python train.py --num_hidden_layers=15 --hidden_size=96 --num_attention_heads=3 --num_key_value_heads=3 --head_dim=32 --intermediate_size=384 --vocab_size=2048 --hidden_act="tanh_gelu" --norm="layernorm" --norm_place="pre" --norm_eps=1e-05 --positions="learned" --qk_norm=true --attn_scale=0.177 --bias="all" --tie_word_embeddings=true --parallel_block=false --init="normal" --init_std_qkv=0.051 --init_std_o=0.00931 --init_std_up=0.051 --init_std_down=0.00931 --optimizer="muon_variant" --learning_rate=0.00452 --lr_mult_o=2.0 --lr_head=0.00638 --warmup_steps=62 --schedule="cos" --final_lr_fraction=0.0 --batch_tokens=[8192, 16384, 24576] --max_seq_len=128 --doc_mask=true --train_tokens=114300000 --max_steps=7663 --dataset="wikipedia_en"
Each number is 200 + 30 x the weight over its row's rms, rounded and kept within 0 to 999. Layers, rows and columns count from 0. The size before them is the row's rms in percent of the matrix's.

# layer 7 MLP down (transposed), 384x96, rms 0.123, rows 238-310, columns 48-95
097,170,218,212,193,218,180,155,178,220,214,232,262,209,221,226,224,195,161,186,196,158,205,172,185,208,170,256,195,219,227,162,156,194,204,210,182,152,167,142,203,222,177,249,191,276,185,180,183
082,203,214,192,266,168,152,229,214,175,163,185,194,188,188,212,198,182,179,251,143,192,211,201,210,181,203,202,199,160,237,219,227,145,126,251,207,203,211,222,210,292,197,235,155,195,223,209,202
099,196,196,165,230,202,275,180,226,256,196,242,219,208,227,212,133,159,221,215,195,165,210,211,203,216,148,222,185,191,187,208,217,216,199,199,245,185,227,159,236,212,181,183,235,179,196,236,230
095,210,186,167,244,222,209,221,226,256,178,231,199,212,214,164,223,199,217,186,187,163,173,228,186,202,181,196,258,224,141,171,233,221,195,210,160,228,165,214,213,199,216,185,185,212,177,216,281
100,197,181,168,158,210,161,166,170,139,187,206,238,174,234,233,202,172,187,175,162,182,172,155,201,206,235,217,201,195,194,183,202,201,260,231,163,219,253,150,209,195,228,197,244,234,228,234,221
091,157,197,215,207,235,261,170,199,190,223,225,255,228,224,158,238,174,167,249,209,196,178,165,178,189,143,185,222,226,196,194,245,179,205,212,224,163,231,201,190,178,239,155,202,178,213,226,203
116,248,193,124,229,183,211,185,176,197,205,211,230,188,239,208,245,203,180,207,173,244,220,218,215,235,212,201,151,228,177,232,252,148,188,223,203,246,214,238,213,221,210,237,160,199,240,177,199
111,168,154,197,216,190,169,213,254,191,246,204,225,242,204,187,236,204,199,207,198,172,152,186,197,198,210,150,250,144,232,182,146,207,165,184,210,225,189,181,184,193,234,195,258,161,186,200,255
104,227,180,246,186,206,175,149,202,237,175,171,181,170,158,168,269,173,181,185,217,297,178,184,201,185,186,212,205,164,252,259,173,175,213,145,243,168,222,195,220,189,215,198,218,203,177,186,207
106,195,225,159,178,168,204,151,200,183,130,243,201,184,217,179,206,217,234,174,193,231,215,254,137,205,164,163,164,201,188,263,199,192,206,227,188,185,194,171,223,212,202,177,195,218,205,212,188
089,195,161,162,225,226,216,182,153,249,157,191,222,197,154,245,204,203,219,219,194,240,163,203,171,198,155,193,181,150,210,213,157,199,186,172,254,166,176,202,204,192,214,171,222,188,178,147,257
091,199,165,241,214,158,187,170,175,222,190,213,172,219,147,211,220,252,192,202,178,182,233,210,214,208,132,273,197,216,201,198,243,169,207,228,182,206,199,225,178,174,145,199,235,204,229,168,184
113,203,259,234,201,161,175,194,162,156,230,209,226,221,250,210,193,218,223,227,172,174,219,222,241,249,197,192,201,150,232,248,190,240,159,255,145,170,205,159,148,238,226,180,171,152,227,205,243
100,266,227,165,192,207,166,182,167,209,239,184,197,195,210,207,175,188,200,213,129,201,163,232,171,149,202,204,179,221,211,213,176,233,189,174,259,203,213,214,212,209,236,163,188,197,212,265,211
097,203,196,123,237,191,198,172,202,205,210,202,202,215,206,208,167,159,204,235,148,233,235,217,273,177,220,209,223,216,161,231,171,196,174,216,182,194,269,211,173,181,210,178,240,290,182,211,191
093,217,160,179,268,194,160,181,222,172,214,137,213,185,159,210,243,182,195,204,224,191,179,186,177,229,220,231,229,245,193,185,169,219,203,175,216,172,198,188,195,141,212,188,243,163,214,221,230
083,193,194,193,209,213,216,243,257,145,158,247,213,186,219,218,164,176,203,200,239,178,218,185,196,195,179,215,174,153,178,157,210,206,205,218,225,257,192,261,169,193,194,217,251,187,207,145,198
088,221,227,136,219,158,171,165,148,176,194,185,243,234,200,216,216,167,147,235,163,223,192,185,200,172,181,185,198,160,283,211,193,263,206,223,203,227,193,240,182,194,159,206,205,220,169,195,222
100,186,211,192,195,225,215,231,188,192,221,208,198,201,260,229,177,243,194,233,209,201,192,220,226,172,221,212,203,180,210,191,208,190,212,217,113,239,203,193,241,217,228,176,217,271,163,192,248
088,212,217,205,193,248,125,152,242,239,139,202,203,202,197,185,128,216,214,229,240,171,149,185,199,158,209,228,171,165,223,195,214,196,197,225,272,237,193,211,153,238,202,250,219,194,180,211,212
100,194,200,165,248,215,225,203,179,225,199,168,161,224,186,211,141,188,180,174,201,156,229,220,159,181,220,221,174,179,149,231,157,176,228,192,204,222,216,214,252,193,167,205,194,232,240,219,209
104,196,229,250,175,210,224,262,213,197,205,211,165,228,200,130,214,231,194,196,198,180,187,210,183,191,183,150,191,191,245,212,228,201,243,199,201,141,167,226,190,198,180,191,221,216,139,246,247
094,194,191,214,218,178,194,206,143,198,244,222,209,180,234,189,198,177,186,264,182,229,224,193,196,176,181,221,202,212,210,192,137,188,190,205,251,223,222,162,239,178,231,203,206,240,224,246,175
127,217,202,217,209,236,170,215,205,206,213,268,211,283,212,157,179,216,173,208,178,141,182,186,216,166,212,166,184,256,202,195,193,175,189,241,209,162,217,177,189,203,200,176,221,109,211,236,176
105,215,161,220,228,176,191,190,174,230,200,166,212,252,164,211,267,223,131,216,181,198,191,186,172,221,194,152,166,229,186,213,209,222,211,221,223,206,193,239,263,213,199,274,205,202,194,201,247
098,175,210,160,115,171,218,200,181,181,206,199,243,201,182,215,208,160,277,177,203,201,225,221,283,220,177,190,185,155,192,235,204,195,234,170,216,132,189,186,221,186,180,206,207,199,175,255,180
095,199,188,196,208,187,175,258,226,212,229,187,194,183,150,177,196,214,170,184,206,182,200,145,221,199,192,237,213,127,191,199,208,179,129,199,188,206,155,199,232,171,259,222,189,155,186,248,201
100,205,208,177,240,206,205,156,193,189,164,215,235,181,236,217,145,181,214,177,185,182,172,160,197,205,163,206,232,230,208,177,188,240,231,212,168,182,177,211,137,256,196,210,255,179,205,125,212
087,239,209,149,222,199,144,180,193,164,222,263,176,166,191,198,232,201,226,243,223,166,203,182,180,161,245,214,176,203,125,162,179,148,233,193,159,185,221,203,238,222,187,224,235,222,163,180,184
102,185,216,205,192,203,216,177,271,249,240,184,169,238,255,216,227,183,216,180,181,263,242,178,220,234,227,175,169,220,210,205,132,183,257,212,198,225,271,249,194,199,185,208,219,196,157,186,221
098,237,240,283,188,179,207,237,224,204,237,219,247,203,188,262,188,235,226,228,193,197,195,175,194,214,189,265,230,198,173,222,149,187,190,180,215,218,225,191,221,148,208,205,197,180,179,178,208
114,167,196,191,208,200,201,185,209,195,198,206,186,191,139,240,207,240,191,207,185,166,243,204,233,249,201,198,202,227,252,227,221,138,178,209,139,257,165,180,144,183,195,232,190,262,174,186,154
104,160,142,172,187,193,165,220,229,198,170,220,190,159,204,214,253,198,205,173,226,218,152,219,187,155,197,167,208,187,205,191,192,232,171,172,186,238,211,219,241,175,199,201,176,142,235,233,176
106,213,226,150,214,166,223,180,198,176,186,150,206,177,198,225,194,189,186,191,242,234,228,203,189,193,180,156,254,142,232,222,209,149,246,242,227,253,239,210,156,265,238,206,141,171,191,161,159
114,179,235,201,214,165,206,222,208,184,202,174,209,187,217,187,232,171,169,192,240,227,255,207,122,160,202,155,244,233,167,207,189,181,212,176,193,197,245,224,237,149,214,224,262,157,214,191,230
092,185,252,174,212,168,172,180,214,236,162,219,115,227,153,177,193,146,177,196,182,202,180,191,194,177,173,209,204,189,214,226,148,235,173,237,212,202,223,188,206,243,196,169,241,199,184,206,185
094,219,177,195,234,234,289,169,228,185,187,157,203,253,230,124,170,183,227,216,186,157,167,202,211,221,190,209,195,192,180,155,217,228,184,228,214,209,206,216,212,223,172,205,262,209,112,188,234
107,195,168,178,206,201,164,212,253,198,245,166,256,213,274,171,157,175,208,178,209,213,188,180,172,167,214,179,221,220,165,209,188,212,238,146,183,213,210,246,210,197,184,233,232,220,252,235,193
085,182,217,208,181,178,180,155,143,223,178,196,208,209,133,203,186,190,214,194,191,221,233,182,200,230,227,206,189,182,174,226,190,165,242,178,222,150,204,217,198,191,184,229,162,288,179,223,131
099,250,196,153,211,226,121,211,233,191,141,195,232,225,187,132,191,183,205,185,231,181,202,172,153,211,252,238,213,262,212,160,181,215,195,239,218,176,170,196,163,230,204,252,219,202,207,224,232
097,235,168,225,236,161,212,239,187,184,181,212,104,252,199,189,200,183,221,178,215,210,204,167,236,135,222,196,233,219,182,172,237,189,192,229,246,153,146,165,227,229,228,178,213,182,216,217,283
094,201,235,180,234,170,159,210,226,181,203,182,208,235,156,195,196,167,148,194,208,169,212,201,206,223,200,204,147,176,229,196,227,217,194,259,254,177,236,256,190,199,196,171,223,185,209,205,187
088,172,260,165,178,186,163,199,199,174,187,223,274,174,166,200,193,205,196,221,231,205,209,212,170,177,241,134,221,207,190,189,198,194,180,182,173,207,166,198,252,177,229,178,179,225,191,251,159
098,248,171,200,214,181,188,191,181,229,215,223,179,176,163,217,187,208,121,188,226,222,213,209,227,210,268,264,256,178,186,204,181,183,252,201,181,214,181,231,190,240,184,228,188,176,219,245,192
092,235,212,210,188,149,198,206,190,171,175,179,219,219,124,227,221,227,212,147,236,178,231,167,213,231,202,202,206,182,172,242,160,188,190,243,189,191,170,192,227,165,232,266,215,239,205,210,211
089,199,194,163,212,141,186,172,206,211,190,155,245,161,207,206,261,161,186,182,198,193,193,226,208,217,214,238,162,156,238,264,180,188,202,184,177,227,181,230,156,246,197,173,233,167,156,227,199
103,202,261,177,153,199,262,169,167,179,163,193,204,234,209,191,183,175,200,207,166,194,195,228,164,198,191,264,211,225,213,190,199,196,189,236,222,157,166,185,232,237,219,216,227,218,201,209,188
092,217,198,154,201,165,192,155,203,231,152,199,172,223,163,247,180,176,148,222,149,215,252,214,193,254,191,201,191,210,236,218,142,183,190,239,219,188,243,183,211,219,192,212,145,251,149,202,179
102,204,162,187,206,234,214,153,199,187,250,220,236,173,182,251,259,139,200,179,211,247,175,178,199,243,164,240,193,168,186,204,158,191,233,154,136,156,237,180,236,183,223,160,192,222,161,177,189
099,215,216,186,180,187,174,160,216,232,167,181,172,189,191,195,209,189,172,184,240,230,236,151,197,152,172,193,199,172,210,171,203,247,210,198,227,223,127,209,180,204,224,223,164,226,219,237,234
097,207,186,215,178,137,215,173,189,150,197,240,147,199,219,195,179,191,231,259,183,192,200,168,197,174,177,162,146,211,185,207,169,207,184,209,243,198,187,195,263,254,171,181,281,240,174,247,124
094,179,190,222,169,245,202,164,203,219,164,157,187,228,253,211,213,218,191,162,188,169,203,221,186,238,217,223,170,197,235,203,207,232,173,181,226,249,233,171,152,200,166,181,169,186,206,221,186
090,189,232,210,161,223,151,187,203,185,167,181,183,188,200,191,185,231,204,210,210,155,167,164,248,171,174,184,245,231,178,165,222,249,182,260,250,220,195,201,171,246,174,218,223,193,180,226,191
093,178,244,191,191,198,170,251,246,249,188,193,190,178,149,191,128,249,143,175,209,216,159,203,201,186,165,207,224,214,258,164,202,244,257,217,216,228,234,166,184,183,212,204,218,228,259,214,213
093,192,191,222,168,210,213,183,173,239,186,209,215,199,170,169,208,197,189,241,249,171,198,167,215,170,168,216,98,221,237,251,259,210,170,246,249,153,204,219,207,206,208,186,179,157,233,206,168
107,215,226,186,187,250,217,173,266,210,240,186,203,156,174,158,217,164,210,181,243,231,167,138,154,228,191,236,207,231,191,226,205,224,204,196,226,253,165,262,224,210,218,220,171,190,185,224,213
101,198,192,141,202,235,164,218,179,199,179,234,197,189,172,219,213,168,205,168,244,163,200,209,225,179,169,241,187,249,178,217,165,211,183,198,195,209,216,217,170,187,211,162,267,193,192,212,199
098,242,245,217,197,232,194,231,188,155,232,231,177,241,188,178,258,194,162,240,160,177,149,245,220,207,191,198,221,201,195,188,196,201,194,199,172,249,169,192,205,174,212,134,203,194,215,175,181
107,203,233,151,211,215,228,201,166,177,166,194,208,156,232,197,193,203,222,205,205,222,226,230,206,246,160,160,176,207,247,215,208,243,185,220,205,214,226,182,133,195,224,179,215,240,193,163,190
096,164,231,230,236,183,161,203,182,143,234,219,191,197,248,213,205,176,231,240,230,208,182,198,230,173,253,149,165,190,226,238,197,226,185,202,184,235,212,124,193,244,165,214,200,196,157,233,229
105,197,198,194,141,196,164,199,167,127,236,185,135,217,258,206,266,212,201,229,188,250,234,227,254,171,172,191,195,191,200,183,177,197,166,175,180,197,245,149,190,224,240,188,213,240,148,231,192
090,172,202,170,150,249,257,188,169,184,233,151,169,159,238,245,215,186,207,174,204,250,227,234,210,136,205,184,204,239,216,242,197,148,182,190,213,197,162,120,167,196,228,197,229,243,168,192,167
110,196,181,228,161,236,201,183,217,188,154,197,174,210,189,162,265,201,191,189,238,126,230,215,166,206,210,201,250,196,171,148,182,213,266,147,193,201,157,201,145,166,166,157,213,190,251,222,192
120,260,185,182,152,195,197,206,240,199,221,195,210,174,209,246,187,229,142,259,176,252,228,273,162,212,166,227,249,205,204,179,181,240,192,150,185,217,231,233,159,177,202,164,260,224,186,201,182
098,160,180,239,193,221,235,190,169,199,182,184,157,183,241,197,217,207,201,195,190,163,217,200,197,206,136,210,148,146,203,194,179,204,195,267,219,208,260,228,194,165,210,181,194,266,212,208,145
096,184,205,213,232,198,232,172,185,234,221,218,210,186,223,196,195,218,189,212,215,179,175,224,195,224,203,193,194,250,214,165,186,207,145,206,224,203,230,218,222,197,217,196,228,190,225,158,224
093,209,231,190,187,211,184,143,248,168,222,197,171,169,177,186,275,198,247,187,228,203,196,207,177,225,210,262,196,168,181,196,156,175,152,210,193,207,211,200,176,163,224,191,175,232,218,194,188
087,230,254,180,182,236,217,226,184,172,216,225,159,218,225,147,222,210,154,184,189,189,129,229,183,235,193,127,199,130,173,203,203,215,222,192,189,189,250,198,161,148,175,200,187,168,199,174,257
112,167,231,191,197,194,241,142,223,237,214,215,161,231,220,173,127,199,206,182,202,137,171,236,204,226,212,156,198,212,182,218,194,122,200,186,148,225,169,213,219,250,182,206,205,243,194,169,196
099,175,208,231,218,239,216,198,235,167,216,177,182,242,205,210,206,184,203,198,135,186,138,163,173,181,149,240,178,231,220,195,202,226,218,205,223,155,210,159,236,198,183,192,207,135,234,262,227
095,241,226,221,218,192,216,195,211,167,186,232,159,205,127,227,162,242,205,185,219,135,215,213,211,218,154,209,240,201,146,169,210,173,202,232,213,239,252,261,201,200,182,239,172,213,201,199,191
129,219,178,164,191,212,174,162,241,245,197,198,234,208,236,216,193,204,233,234,190,209,205,218,220,207,224,241,188,179,201,208,207,154,210,183,214,191,184,182,202,218,188,229,240,140,150,181,270
099,147,175,263,181,184,262,204,204,238,229,192,262,223,189,176,204,197,185,232,165,177,183,238,217,220,231,125,161,184,205,187,174,210,187,205,220,245,186,224,227,236,222,169,157,212,224,192,190
# layer 7 MLP up, 384x96, rms 0.132, rows 239-310, columns 48-95
095,206,215,232,187,215,219,214,139,217,242,193,175,176,239,187,153,179,186,165,169,182,161,191,191,234,221,224,222,182,184,171,260,280,229,208,193,212,199,219,151,196,97,218,212,219,186,179,167
106,171,212,204,165,206,213,188,156,224,248,168,199,201,268,199,198,192,205,192,149,170,209,211,206,179,242,178,205,264,255,241,268,173,215,212,227,179,211,186,148,203,157,182,238,207,204,214,237
099,189,190,157,200,177,195,216,249,239,206,167,154,218,204,231,193,188,179,171,193,196,181,201,235,162,260,250,227,197,210,197,163,185,194,172,196,250,203,179,126,216,216,174,203,207,218,115,141
093,205,209,157,185,188,218,190,156,258,235,234,197,246,208,174,222,181,231,167,213,169,202,215,167,205,224,212,218,196,172,159,229,247,195,195,214,235,173,213,142,157,224,192,181,205,201,264,197
096,241,226,237,229,227,192,229,206,164,202,177,180,199,149,191,197,188,193,177,168,232,211,197,230,160,168,145,222,232,152,207,183,200,198,212,186,230,243,233,196,154,158,175,237,183,221,240,180
103,198,209,202,216,189,229,246,230,233,206,235,229,194,204,249,213,190,206,186,203,284,154,238,140,199,208,201,216,197,196,221,252,184,191,202,176,118,198,161,193,209,145,195,243,161,176,190,177
111,182,192,217,251,170,189,195,208,217,239,184,195,186,234,186,147,214,187,188,174,201,190,178,173,241,190,151,132,226,223,194,238,170,226,201,234,222,215,180,175,198,189,185,207,204,187,205,142
101,206,203,215,197,199,200,230,188,207,208,145,181,216,229,197,187,205,208,198,228,236,203,220,180,199,200,236,188,170,181,193,215,188,248,190,211,171,238,177,159,185,145,227,250,240,171,216,253
099,243,220,178,147,225,184,206,118,215,269,186,199,233,199,225,179,188,219,224,254,178,232,178,217,168,257,220,206,230,158,225,272,202,200,198,154,194,148,249,216,219,166,192,238,191,201,243,168
086,181,183,179,203,267,246,146,196,157,187,224,258,195,232,192,208,179,193,224,203,198,211,189,193,198,168,239,190,228,245,192,163,176,220,206,183,186,198,202,225,198,252,236,195,146,176,200,148
098,261,186,199,226,225,175,171,210,158,234,238,247,182,201,209,181,146,225,228,184,229,189,207,181,260,242,165,198,226,212,194,201,267,164,179,224,242,217,157,224,237,196,218,162,182,192,231,193
112,183,214,117,177,241,166,180,238,202,206,195,203,211,192,177,240,233,208,166,208,216,188,221,209,157,195,172,183,197,146,193,224,153,182,203,230,199,216,208,186,201,190,200,247,188,209,186,147
096,260,181,229,206,244,156,185,129,262,237,195,171,155,163,210,221,226,194,176,126,199,217,244,221,176,191,177,180,242,203,197,237,203,164,200,232,236,218,230,159,248,215,202,214,202,223,214,180
100,164,131,202,223,193,166,202,232,229,266,248,123,165,192,198,164,253,229,246,243,195,199,227,189,210,227,182,147,236,191,131,210,235,218,199,181,185,180,215,237,208,211,195,214,172,227,156,257
091,212,189,224,190,238,243,201,257,222,230,236,195,198,210,135,188,226,201,195,233,169,176,227,173,110,169,202,239,208,225,210,230,194,147,254,199,219,228,261,152,182,188,207,168,192,180,166,180
084,252,221,151,172,203,187,192,168,166,229,182,205,175,173,168,200,244,209,239,220,195,202,216,182,209,228,159,173,227,223,227,230,200,263,139,160,201,225,229,153,177,200,155,186,197,238,185,218
091,224,201,185,240,220,229,213,217,248,176,269,161,191,228,174,176,215,222,188,183,183,250,186,173,233,159,211,280,247,178,214,241,185,177,205,244,180,249,160,178,171,154,176,211,205,250,218,175
106,226,202,249,183,259,244,214,187,190,181,148,196,225,253,156,240,195,215,210,164,221,189,230,171,193,232,194,175,223,213,221,220,125,208,264,254,165,196,172,202,209,202,214,225,202,145,176,201
108,205,146,194,202,194,220,233,222,182,213,161,252,187,228,165,220,192,194,227,150,208,222,158,178,240,229,218,224,248,180,162,156,234,204,193,248,212,156,197,233,200,133,207,211,150,185,207,166
091,239,153,173,237,214,186,137,179,234,246,166,194,250,194,148,187,201,222,209,120,192,204,185,215,238,193,148,284,205,220,196,175,226,204,177,195,198,224,146,199,198,235,193,257,244,198,204,200
120,173,198,205,186,184,206,264,204,227,205,220,220,233,215,185,229,167,168,209,193,178,204,265,163,224,218,195,146,233,170,135,202,222,200,160,215,187,194,210,223,254,216,166,199,193,220,261,235
098,260,203,174,208,175,147,204,238,181,203,202,199,158,207,229,165,212,152,201,198,246,217,208,176,239,204,203,192,208,158,156,201,191,217,128,161,174,221,160,159,224,197,195,199,197,231,179,181
116,169,165,173,186,174,209,208,183,270,235,257,259,191,239,200,188,181,139,229,176,211,240,220,199,162,211,180,187,233,180,182,177,169,199,213,220,200,193,196,205,193,222,199,249,181,196,180,155
102,205,216,168,171,163,180,148,187,188,210,188,251,272,141,167,244,177,153,184,199,193,173,176,164,155,235,226,219,175,227,217,233,239,238,210,208,167,241,211,186,236,199,219,205,213,263,243,190
107,218,239,216,189,243,228,207,205,215,195,147,165,196,194,167,243,213,189,199,212,168,179,271,186,249,228,235,225,198,206,192,237,211,185,207,168,143,255,224,247,192,220,246,212,170,222,198,211
096,185,234,227,198,197,195,194,212,187,199,226,213,191,202,241,132,175,173,158,156,207,228,233,239,255,256,193,208,215,192,211,199,242,196,218,151,139,211,268,168,193,223,218,206,145,176,208,255
098,179,202,240,222,193,206,228,241,170,210,207,203,267,189,247,226,216,143,225,147,238,205,214,227,222,235,218,170,195,192,186,213,219,183,185,228,217,192,220,193,209,182,207,166,203,260,181,153
097,204,227,178,212,221,207,189,209,230,245,226,215,202,219,180,198,194,184,218,213,191,231,209,248,216,200,196,198,200,156,192,218,223,180,194,201,186,196,171,226,199,213,214,194,234,260,196,164
101,271,232,218,195,189,169,183,206,223,191,199,226,154,192,231,235,221,238,246,241,180,158,200,192,205,199,218,204,187,210,218,251,192,226,159,181,198,168,170,210,240,247,203,168,216,266,218,183
102,231,203,222,158,184,235,238,192,127,185,142,169,139,207,218,196,209,225,173,185,221,212,239,177,234,203,241,197,203,198,173,197,220,187,227,205,209,210,148,223,190,204,182,245,185,229,229,225
107,172,213,191,177,211,259,192,146,195,209,198,218,169,185,183,140,190,231,236,164,220,206,248,114,223,228,234,185,152,137,147,174,239,204,199,203,212,186,183,205,211,190,184,222,204,210,183,141
100,222,193,197,191,220,203,228,235,236,187,153,233,192,180,230,187,242,222,199,189,214,248,191,262,160,184,149,218,194,189,256,173,213,233,145,212,239,208,162,178,191,215,177,227,173,195,196,198
100,215,158,199,187,188,251,213,196,234,229,235,232,233,182,193,192,176,192,190,178,169,200,230,194,248,281,220,166,180,200,143,235,219,167,198,213,209,207,128,247,181,231,210,228,171,168,241,207
110,205,156,230,212,150,179,198,159,225,252,190,270,164,211,174,151,188,196,173,199,201,214,201,178,218,214,224,207,178,191,153,242,170,241,213,191,217,262,160,187,197,183,239,246,194,200,232,180
095,214,180,212,121,226,176,208,219,196,235,152,191,218,136,144,202,178,232,192,207,190,171,226,162,182,182,179,198,220,210,173,242,224,198,197,184,249,197,164,201,209,178,160,229,144,204,155,157
108,134,221,234,207,201,192,236,219,174,178,180,236,177,222,228,201,189,189,207,216,241,202,204,180,223,237,190,209,206,118,219,165,175,262,145,141,234,221,226,215,159,168,158,145,193,233,234,202
109,224,167,233,194,181,201,203,186,228,182,240,211,233,225,236,183,199,161,193,180,166,197,131,181,210,160,184,189,213,182,251,209,216,236,156,262,162,226,124,196,137,228,187,217,191,206,229,185
097,185,169,159,188,179,184,231,226,174,180,172,118,201,255,183,233,272,236,272,197,198,170,196,155,190,234,211,244,233,200,172,196,205,171,193,157,219,181,215,262,255,185,222,219,187,188,177,192
107,231,247,195,182,195,200,208,188,222,173,214,253,212,202,213,214,208,199,186,203,174,199,219,224,188,178,247,202,225,233,186,196,176,205,253,200,133,210,172,129,223,202,261,231,214,226,229,220
096,175,207,207,218,226,195,261,196,234,235,212,210,185,190,152,191,267,211,214,244,233,183,175,185,212,244,236,214,204,223,170,192,207,211,159,224,173,219,187,186,155,165,218,204,215,167,252,197
095,202,172,233,189,204,299,201,196,179,199,221,236,209,215,186,202,239,155,206,185,175,211,170,213,216,185,215,164,187,153,216,220,219,160,178,162,222,107,153,191,201,217,243,226,231,210,192,234
093,222,189,227,243,259,233,168,201,202,210,249,218,160,199,139,167,165,216,228,199,197,166,203,174,202,237,242,185,183,223,132,177,174,204,207,216,200,214,162,195,172,236,178,208,225,191,195,143
100,234,192,171,177,224,197,194,185,196,246,243,263,180,190,203,203,171,197,150,173,224,218,121,253,221,182,182,213,211,205,191,195,187,254,124,139,196,218,175,184,200,159,226,164,182,236,171,183
095,153,187,246,201,219,163,224,245,173,155,158,156,200,262,207,190,197,215,221,226,121,192,214,215,182,228,193,185,237,164,139,225,177,219,226,170,203,202,261,202,232,187,174,248,168,180,215,141
091,192,199,189,181,166,203,234,209,179,186,217,174,217,181,225,208,215,171,260,230,230,219,162,136,181,169,139,235,262,140,210,251,172,232,195,222,165,207,181,189,202,209,146,233,205,219,173,195
105,209,226,210,165,167,223,213,215,280,244,232,161,144,191,198,167,246,191,146,181,180,199,190,234,198,176,223,233,183,241,205,210,209,194,232,143,230,248,190,222,186,245,145,204,208,243,174,160
096,189,206,265,151,156,201,251,201,211,174,199,260,111,226,173,214,235,252,193,195,139,187,200,193,216,199,213,267,225,155,157,181,200,216,201,177,155,171,198,184,194,178,211,168,177,202,140,219
094,200,145,170,227,165,194,264,198,198,165,141,163,170,166,172,215,226,173,218,221,251,250,224,224,224,207,126,209,196,183,279,234,235,225,249,205,180,180,217,179,222,178,190,184,186,185,210,149
099,187,228,193,196,193,149,239,201,255,206,183,241,234,206,220,254,228,231,224,249,200,200,193,206,206,203,233,212,240,221,180,182,184,195,215,176,198,175,188,165,170,197,162,216,181,178,265,201
100,219,215,180,124,222,240,265,236,225,201,201,160,159,209,238,157,177,236,224,207,181,240,237,226,182,218,181,214,148,173,149,221,228,207,183,209,209,242,214,193,229,222,202,180,184,166,233,194
101,164,199,193,163,183,193,180,228,172,255,189,180,185,209,162,257,209,233,239,181,178,265,222,218,216,207,228,203,197,202,202,199,202,151,235,194,229,238,225,190,242,232,152,160,183,170,170,173
098,240,146,195,165,194,173,222,192,208,243,181,185,129,197,220,175,174,182,214,228,207,194,254,212,218,192,182,215,190,182,200,220,193,192,193,140,167,206,183,202,219,274,198,180,176,177,159,247
097,204,215,238,192,184,180,249,172,137,217,228,202,159,182,171,183,190,154,237,187,189,193,205,237,244,176,194,140,176,167,150,195,195,173,214,173,236,211,227,218,226,175,142,205,175,192,190,199
101,181,218,211,150,184,226,232,159,125,206,223,172,145,200,173,207,153,204,261,185,208,163,233,252,186,200,219,235,247,211,210,150,212,244,184,196,233,204,193,217,238,192,167,207,178,220,176,240
101,221,172,171,193,231,190,204,225,200,169,167,204,254,163,176,248,179,268,193,200,147,216,165,215,241,216,213,158,214,193,147,261,183,196,179,238,195,232,190,151,188,186,173,255,221,215,195,219
095,192,190,237,152,191,230,171,153,256,209,196,233,224,229,168,213,234,172,242,237,171,236,224,170,199,192,222,216,234,217,207,212,276,145,210,154,185,160,193,208,163,177,171,240,191,225,186,226
103,213,178,204,244,194,250,177,257,233,219,173,250,211,186,192,196,198,237,180,201,172,199,163,178,205,214,204,233,216,205,206,205,218,148,172,209,208,208,208,164,152,229,218,187,200,210,202,170
117,256,179,245,234,222,231,175,166,154,219,195,188,244,197,199,179,216,260,205,196,238,180,181,223,189,158,156,191,218,216,235,235,184,195,184,195,198,192,198,180,182,205,239,195,214,183,233,212
095,175,242,225,185,228,154,220,239,189,245,219,182,158,209,248,286,207,199,177,160,231,184,204,218,184,159,197,231,217,197,197,188,238,221,181,238,193,210,214,196,190,205,215,234,200,179,214,141
101,238,197,182,184,153,195,233,223,213,153,208,244,219,189,148,180,232,195,163,210,218,152,157,174,257,237,190,204,224,183,236,204,153,180,191,209,119,165,183,204,193,150,183,261,160,173,220,180
091,187,207,130,200,171,172,219,163,188,181,230,220,215,241,192,155,215,201,221,159,191,142,224,170,214,197,177,255,193,203,151,211,227,197,187,242,169,228,209,189,188,216,157,231,202,265,183,190
101,216,156,195,178,182,222,241,156,212,183,229,221,209,236,198,192,236,144,205,274,227,182,249,183,183,243,185,197,155,171,185,214,218,260,197,236,203,188,185,220,131,214,198,189,192,146,231,197
107,196,178,154,124,235,208,269,203,235,232,213,264,227,202,216,207,214,145,217,201,220,207,221,184,231,200,178,222,192,193,200,228,245,217,178,181,204,224,191,205,175,167,216,159,200,256,204,226
101,166,221,186,233,174,128,180,208,201,213,171,206,194,228,168,209,209,238,177,154,241,143,179,241,206,187,188,189,228,169,210,222,163,151,180,158,219,217,206,204,172,220,197,248,206,184,156,200
090,243,196,159,182,223,185,162,199,175,220,159,166,210,203,172,195,188,195,270,194,215,241,240,214,203,203,158,182,254,250,186,228,207,197,254,163,259,174,187,210,164,191,203,190,198,206,155,154
096,196,181,221,161,175,230,216,228,242,187,130,199,193,211,264,212,177,269,218,234,205,183,189,202,211,186,206,174,175,144,191,214,205,199,212,219,184,217,136,189,266,197,165,244,186,191,177,203
093,144,147,220,220,219,174,218,209,176,218,192,218,208,197,167,187,185,201,212,201,210,189,214,222,138,212,152,140,208,248,205,194,177,210,223,245,212,204,209,214,199,216,260,244,214,232,227,139
100,207,209,159,201,188,211,271,181,192,223,191,210,255,178,234,214,191,218,275,189,243,165,177,176,235,206,201,115,171,239,184,199,196,236,161,232,158,211,230,225,163,209,202,210,145,250,189,203
104,247,225,250,179,225,191,268,110,147,229,210,173,193,201,209,161,218,213,178,173,229,224,126,221,155,196,219,175,238,212,195,232,169,206,222,227,154,230,165,169,231,187,187,205,180,250,185,204
101,182,196,182,151,216,204,257,230,263,231,223,194,208,235,217,205,163,197,232,208,198,186,204,258,163,245,207,195,181,203,194,164,203,175,181,224,160,143,182,170,196,146,220,225,197,174,190,166
119,228,161,139,136,181,210,206,249,228,194,216,206,196,243,193,201,197,278,191,212,247,188,211,180,222,218,270,193,197,229,168,253,189,189,189,178,227,192,187,187,220,218,222,233,208,180,195,231
109,216,195,139,197,218,170,262,192,262,242,203,179,203,171,218,189,154,116,180,216,271,234,220,220,189,221,201,228,205,285,256,198,239,198,186,185,183,179,219,183,196,210,182,261,202,200,150,152